Each number is 50 + 12 x the weight over the matrix's rms, rounded and kept within 0 to 99. Layers, rows and columns count from 0.

# layer 2 MLP up, 768x256, rms 0.0594, rows 0-25, columns 0-127
53 64 31 35 45 68 34 46 42 50 71 83 60 30 47 35 50 37 31 49 49 53 33 69 50 40 76 79 77 38 58 54 43 47 55 80 60 31 30 44 45 61 50 49 51 39 44 35 44 43 52 72 51 50 59 79 47 53 51 30 62 62 66 50 37 51 52 39 46 55 30 41 19 48 56 51 54 71 60 37 32 62 50 52 32 58 57 42 43 49 58 48 31 59 49 64 45 69 37 40 43 39 47 56 66 36 26 70 26 41 34 49 58 63 40 35 52 45 39 26 54 47 62 49 34 41 66 63
31 35 40 45 57 75 39 42 52 38 64 42 54 40 64 54 56 52 58 73 46 60 61 43 76 49 36 63 45 55 32 64 60 40 33 43 70 43 49 53 54 38 46 33 42 00 31 59 76 35 59 38 57 49 67 62 34 54 69 48 38 66 82 55 40 58 45 47 39 72 54 33 53 55 54 36 48 74 54 59 57 68 64 63 75 51 60 63 61 33 36 75 38 62 47 61 36 44 35 61 62 37 27 55 34 70 70 51 39 59 47 39 53 56 60 52 66 60 60 27 49 38 24 71 41 43 48 46
48 36 53 57 56 52 70 58 44 67 45 49 67 67 58 34 85 34 44 33 50 52 64 47 39 33 38 48 38 21 30 29 31 55 43 50 57 49 32 52 70 58 35 34 54 59 47 79 48 39 66 60 35 50 43 38 56 53 35 56 23 35 52 61 64 32 47 63 43 47 53 29 35 62 59 63 39 71 61 68 68 51 49 51 53 43 31 45 41 58 56 54 36 51 71 64 45 66 52 36 67 49 37 49 53 42 25 43 21 49 61 50 51 44 30 45 54 45 45 51 52 67 52 21 58 42 55 45
52 49 28 19 43 32 43 52 28 33 63 78 64 74 53 72 53 60 65 75 69 50 45 61 73 34 29 42 40 67 48 39 59 43 57 62 41 33 54 70 42 72 51 65 39 32 57 48 46 53 52 48 36 46 32 52 44 29 37 59 50 27 45 64 57 47 48 45 53 55 42 51 53 57 76 53 49 55 48 45 42 48 47 52 45 57 37 74 46 19 39 66 36 59 35 53 60 46 71 43 52 48 37 48 38 51 59 49 26 61 45 42 48 53 50 46 60 31 68 43 55 58 50 37 53 42 42 38
15 53 65 54 59 63 41 45 40 42 50 38 46 53 47 47 29 42 48 34 46 43 69 13 59 34 16 56 26 57 53 62 63 34 45 57 23 49 41 39 59 51 56 41 36 42 51 45 66 49 47 55 60 56 43 49 43 66 51 55 43 35 45 53 35 56 57 42 31 44 54 42 60 35 44 61 54 43 52 51 37 68 60 38 47 36 56 42 16 49 49 64 48 53 48 67 56 65 50 65 51 66 70 45 40 29 73 59 50 43 47 49 38 50 37 53 48 50 56 65 49 48 35 44 48 48 28 41
48 36 49 45 20 55 62 57 49 56 76 44 61 40 60 46 51 64 68 36 41 41 62 32 51 57 58 61 43 53 50 52 60 47 38 43 48 31 54 43 56 45 37 54 40 50 50 48 53 22 74 55 59 60 45 46 57 64 48 54 41 58 54 63 45 40 38 37 44 44 57 50 57 43 59 36 60 53 42 60 55 40 47 25 43 39 42 69 36 50 55 46 50 50 55 32 43 34 43 39 38 32 43 67 46 37 60 58 37 57 48 72 40 56 67 33 60 42 46 50 39 46 47 68 40 51 50 37
68 37 51 51 54 43 50 63 74 54 50 45 69 66 40 46 61 49 60 43 38 59 47 46 42 50 40 41 65 75 55 41 41 65 58 31 43 39 42 48 38 76 46 45 44 40 62 60 53 65 30 48 46 35 59 50 64 42 63 47 39 49 46 41 45 51 79 81 65 56 47 14 57 64 51 32 47 50 64 37 43 48 27 47 43 60 66 48 25 67 61 35 53 59 45 46 33 57 48 30 44 59 54 41 54 45 47 33 60 66 36 61 58 46 51 29 19 60 45 68 37 68 41 60 50 54 65 52
41 53 42 41 52 62 47 48 54 41 74 38 62 50 54 60 43 53 41 28 48 78 42 32 61 51 41 51 37 51 21 75 56 35 60 43 60 61 47 63 72 39 48 48 63 51 49 52 56 37 68 51 11 57 50 48 35 44 79 50 60 48 54 33 50 44 49 75 54 58 62 35 46 71 33 35 43 42 42 39 45 36 79 64 52 45 30 75 29 24 43 43 55 52 57 58 73 74 62 48 29 45 61 61 49 59 38 67 63 49 47 40 50 51 41 47 37 36 26 40 66 55 76 50 42 59 59 66
55 71 63 59 54 54 45 62 52 38 59 13 53 45 58 45 32 68 47 47 58 52 53 75 68 39 55 69 49 47 21 64 71 55 55 37 58 55 44 53 44 77 52 45 50 56 69 44 41 52 56 37 36 49 55 62 57 62 48 56 51 44 62 56 56 40 62 26 52 33 39 43 49 56 45 74 39 42 36 56 47 36 34 59 45 47 61 41 64 75 75 76 47 35 45 48 19 14 55 60 36 32 49 47 61 49 37 46 55 40 67 49 63 63 58 74 61 25 53 61 36 45 62 52 51 46 29 63
55 51 44 53 58 55 69 49 64 50 28 64 59 38 67 39 40 51 57 40 45 52 39 42 43 52 53 28 51 36 67 66 44 53 40 56 65 59 41 56 49 50 43 55 46 49 43 46 50 39 51 51 44 41 40 63 54 36 36 43 62 35 51 57 62 54 34 60 43 34 51 49 45 51 60 50 48 40 52 39 43 43 55 55 41 54 43 63 59 47 31 55 44 49 71 67 53 58 51 35 57 45 50 48 39 31 51 40 37 39 47 58 46 51 44 71 56 54 60 61 60 41 52 51 62 45 54 39
42 43 54 49 66 36 47 50 54 37 50 29 49 70 67 53 45 76 58 44 44 51 34 28 38 56 51 57 54 73 41 62 24 59 46 68 43 52 43 47 53 55 31 48 38 46 67 52 37 64 56 24 53 80 52 46 79 54 52 63 49 66 37 47 46 65 49 55 63 47 40 68 51 57 62 35 53 52 34 71 33 50 54 57 69 67 46 53 60 67 50 55 62 46 49 39 39 42 46 41 32 44 58 33 30 71 45 50 51 62 37 39 47 41 69 39 36 46 71 32 49 41 54 42 25 58 49 55
55 45 47 31 51 32 35 54 41 34 30 68 48 52 57 52 56 66 50 38 50 40 54 61 72 38 44 72 52 42 43 48 46 55 50 29 63 53 65 43 21 63 50 56 60 30 39 69 27 43 50 41 55 34 30 57 67 37 49 49 42 66 33 52 31 36 34 45 25 39 49 53 43 45 50 46 58 54 41 49 49 63 34 47 37 48 67 44 55 45 52 58 43 56 41 76 48 47 63 53 57 44 46 33 35 59 29 39 43 34 51 63 59 54 39 56 46 28 56 39 48 63 50 45 38 52 61 62
33 49 52 46 40 43 57 64 50 47 52 44 49 48 48 44 49 67 62 29 71 41 66 53 50 41 61 77 37 52 50 40 67 52 32 51 54 47 52 38 65 76 62 52 57 36 46 52 44 59 58 62 50 75 55 60 59 33 35 74 52 52 62 41 21 44 68 34 63 57 64 48 68 40 46 68 57 72 32 73 62 33 61 69 52 61 51 42 29 46 64 53 46 50 44 51 37 35 50 53 60 45 41 37 44 59 54 45 49 54 35 39 69 65 57 36 72 63 24 59 52 42 64 31 46 46 41 38
47 50 55 66 45 63 51 37 45 50 60 36 45 64 51 57 38 34 42 37 37 46 49 52 52 59 62 47 51 56 31 46 31 67 45 56 36 47 36 49 75 42 63 41 55 29 71 49 58 53 48 38 45 51 39 45 39 62 40 66 46 60 63 48 38 49 52 62 49 55 48 57 49 44 39 28 52 59 43 48 45 52 20 54 49 35 38 61 42 43 45 52 49 47 62 52 39 43 36 46 39 64 36 50 38 41 57 58 43 44 56 22 52 38 50 54 62 55 53 35 17 40 52 46 67 28 50 46
40 68 30 54 51 53 29 58 40 54 31 56 37 51 38 53 58 56 38 57 51 46 36 43 24 69 40 41 45 61 52 50 51 39 62 46 55 58 40 45 37 62 49 73 59 52 40 21 40 78 46 42 52 44 48 57 66 49 65 39 49 43 56 42 58 70 74 44 53 54 42 44 56 53 45 20 42 71 47 35 47 60 48 49 37 57 49 55 49 44 46 59 40 49 41 63 53 53 41 52 24 53 45 39 57 47 39 53 41 45 76 42 52 56 48 49 30 51 58 56 45 46 48 66 59 49 69 49
56 42 35 47 56 53 37 42 43 65 71 47 77 48 41 40 56 60 39 53 53 59 37 44 26 49 64 42 80 42 67 33 31 55 43 50 25 36 48 68 47 37 50 63 46 70 53 64 38 43 58 68 37 24 59 48 59 39 46 68 62 38 78 21 37 41 53 23 32 52 71 35 59 41 64 52 39 36 42 53 50 41 36 47 56 32 53 48 47 49 48 52 62 32 47 44 30 56 50 65 50 35 56 58 83 47 46 55 61 32 57 32 68 62 72 51 51 73 75 52 36 53 64 74 36 66 53 47
28 28 35 54 43 31 64 52 54 48 67 45 39 46 45 53 31 46 57 45 48 39 55 59 59 54 55 37 39 34 38 45 37 54 37 45 67 54 60 48 41 39 38 48 23 25 51 50 39 54 42 51 61 45 52 38 60 42 34 54 72 47 40 31 34 43 50 51 46 16 61 40 45 48 59 49 54 69 37 64 62 41 66 26 58 48 41 70 56 47 61 37 41 52 49 38 43 55 26 66 69 46 55 54 37 56 57 55 51 62 57 52 46 42 68 47 36 41 60 52 45 64 57 39 38 55 48 63
44 30 40 31 56 52 66 46 71 60 63 42 56 69 41 40 38 30 57 53 57 63 40 52 50 46 71 52 37 64 50 48 47 79 36 44 55 38 63 52 50 31 47 51 66 37 66 38 41 40 21 54 57 69 38 55 39 32 47 70 70 53 36 40 65 49 54 42 34 48 51 64 32 60 44 47 38 41 42 58 25 30 49 23 40 44 42 40 64 56 51 72 51 33 41 36 59 33 81 39 59 53 53 64 50 54 53 57 37 49 66 60 71 25 64 47 49 23 60 55 39 66 26 48 70 69 26 55
55 48 45 58 68 59 43 49 37 54 75 57 48 49 42 37 29 55 56 47 31 57 56 43 31 39 58 48 58 39 42 39 42 42 50 61 52 58 42 36 48 56 26 45 62 56 69 52 37 42 64 35 37 55 52 72 65 42 61 33 71 54 45 38 50 48 33 21 76 58 81 34 50 56 49 61 51 40 73 41 32 56 54 37 49 55 52 44 70 26 42 55 40 25 39 66 35 53 44 43 31 46 54 49 60 73 47 45 62 54 20 29 77 52 69 46 41 57 55 61 36 51 65 57 55 53 55 50
44 62 49 59 65 58 36 40 47 65 56 94 40 48 51 57 67 55 37 39 58 44 09 51 57 54 64 49 51 54 40 54 49 28 45 54 42 38 52 33 54 43 49 50 35 37 52 31 54 57 34 38 42 30 65 57 28 36 69 48 45 29 30 75 35 42 56 49 75 69 53 61 46 58 48 31 34 57 53 49 40 51 40 42 31 41 45 37 38 45 73 60 59 50 67 23 31 65 30 38 61 45 51 28 18 56 49 48 51 24 37 84 52 42 50 54 63 47 48 44 58 53 72 50 52 80 59 50
43 54 55 62 26 81 44 29 48 40 63 44 75 51 44 31 55 66 44 60 48 46 67 42 42 47 36 50 27 48 52 68 48 17 36 49 30 46 33 53 47 44 42 44 56 46 69 47 53 48 54 62 44 59 36 39 35 41 50 77 31 51 40 69 40 39 33 49 30 41 46 34 38 44 72 65 53 36 63 46 60 43 49 58 70 32 80 43 51 26 51 55 25 53 45 45 63 58 35 88 37 61 52 49 30 46 63 33 40 71 48 41 44 32 24 88 58 50 57 27 48 39 59 33 59 48 67 66
56 49 76 59 59 64 54 59 47 36 48 52 37 62 13 48 68 70 44 65 48 43 35 43 64 47 45 46 29 54 54 72 69 32 46 57 46 65 48 64 42 43 57 54 67 60 56 50 57 49 25 38 44 44 62 59 35 47 66 68 38 22 42 53 46 58 60 81 61 48 60 55 56 61 68 75 55 38 44 42 42 47 68 56 75 40 37 51 65 32 49 43 73 28 50 58 51 59 66 68 62 59 43 47 48 72 32 46 53 66 47 77 58 46 37 62 59 70 42 67 66 59 63 39 39 57 63 63
61 34 50 55 52 72 29 45 50 54 26 41 46 51 54 46 44 58 36 57 42 41 55 37 72 34 39 76 56 39 40 68 56 70 62 36 57 35 39 53 65 71 42 58 59 60 38 55 39 43 66 49 70 58 34 47 32 46 31 51 52 38 66 38 36 71 48 58 49 40 40 43 52 43 41 47 51 19 50 55 61 89 62 55 64 44 62 49 54 50 72 33 57 19 51 65 45 44 48 49 30 45 53 59 33 57 63 74 52 44 37 54 41 63 51 48 65 36 61 34 46 45 46 66 54 52 69 50
68 53 40 54 29 55 61 41 47 39 50 45 53 27 57 54 47 55 23 40 28 38 59 62 39 50 64 39 46 49 69 72 40 60 48 43 54 25 38 42 39 60 44 70 32 48 59 40 40 57 27 46 51 43 43 41 33 38 43 45 57 54 39 50 41 49 48 58 41 28 58 33 39 58 37 53 58 79 53 41 35 48 53 50 46 37 32 49 38 55 58 34 45 69 50 48 45 25 42 56 32 57 47 69 53 52 47 61 36 56 48 46 50 32 57 58 45 42 38 53 58 50 33 45 35 67 41 49
52 46 27 57 25 42 61 46 58 52 29 44 35 57 38 32 55 54 58 42 57 58 40 61 64 67 39 54 48 60 45 56 73 40 55 60 63 59 24 54 50 57 47 35 49 40 62 36 53 76 39 52 55 50 70 47 42 50 53 42 38 78 27 67 40 32 43 60 38 56 47 68 48 32 57 51 51 37 55 49 47 68 35 42 47 56 69 66 60 49 59 61 30 36 51 53 48 57 74 66 38 50 56 49 41 42 43 54 50 46 49 38 74 55 40 42 53 47 55 52 49 55 57 59 34 48 54 35
58 49 47 51 63 33 65 68 42 39 52 46 41 66 58 48 67 80 40 60 34 68 60 27 52 20 55 53 57 38 48 37 89 46 61 40 45 50 60 39 66 49 19 31 61 53 61 42 49 81 28 52 64 66 52 44 22 42 50 53 67 69 54 55 35 66 49 58 67 59 23 49 52 50 53 43 57 50 51 55 55 23 42 49 59 59 50 50 63 50 56 47 42 68 41 57 51 23 50 66 40 39 61 62 52 56 56 84 74 47 66 68 42 62 46 33 49 51 52 53 51 34 50 68 49 73 39 36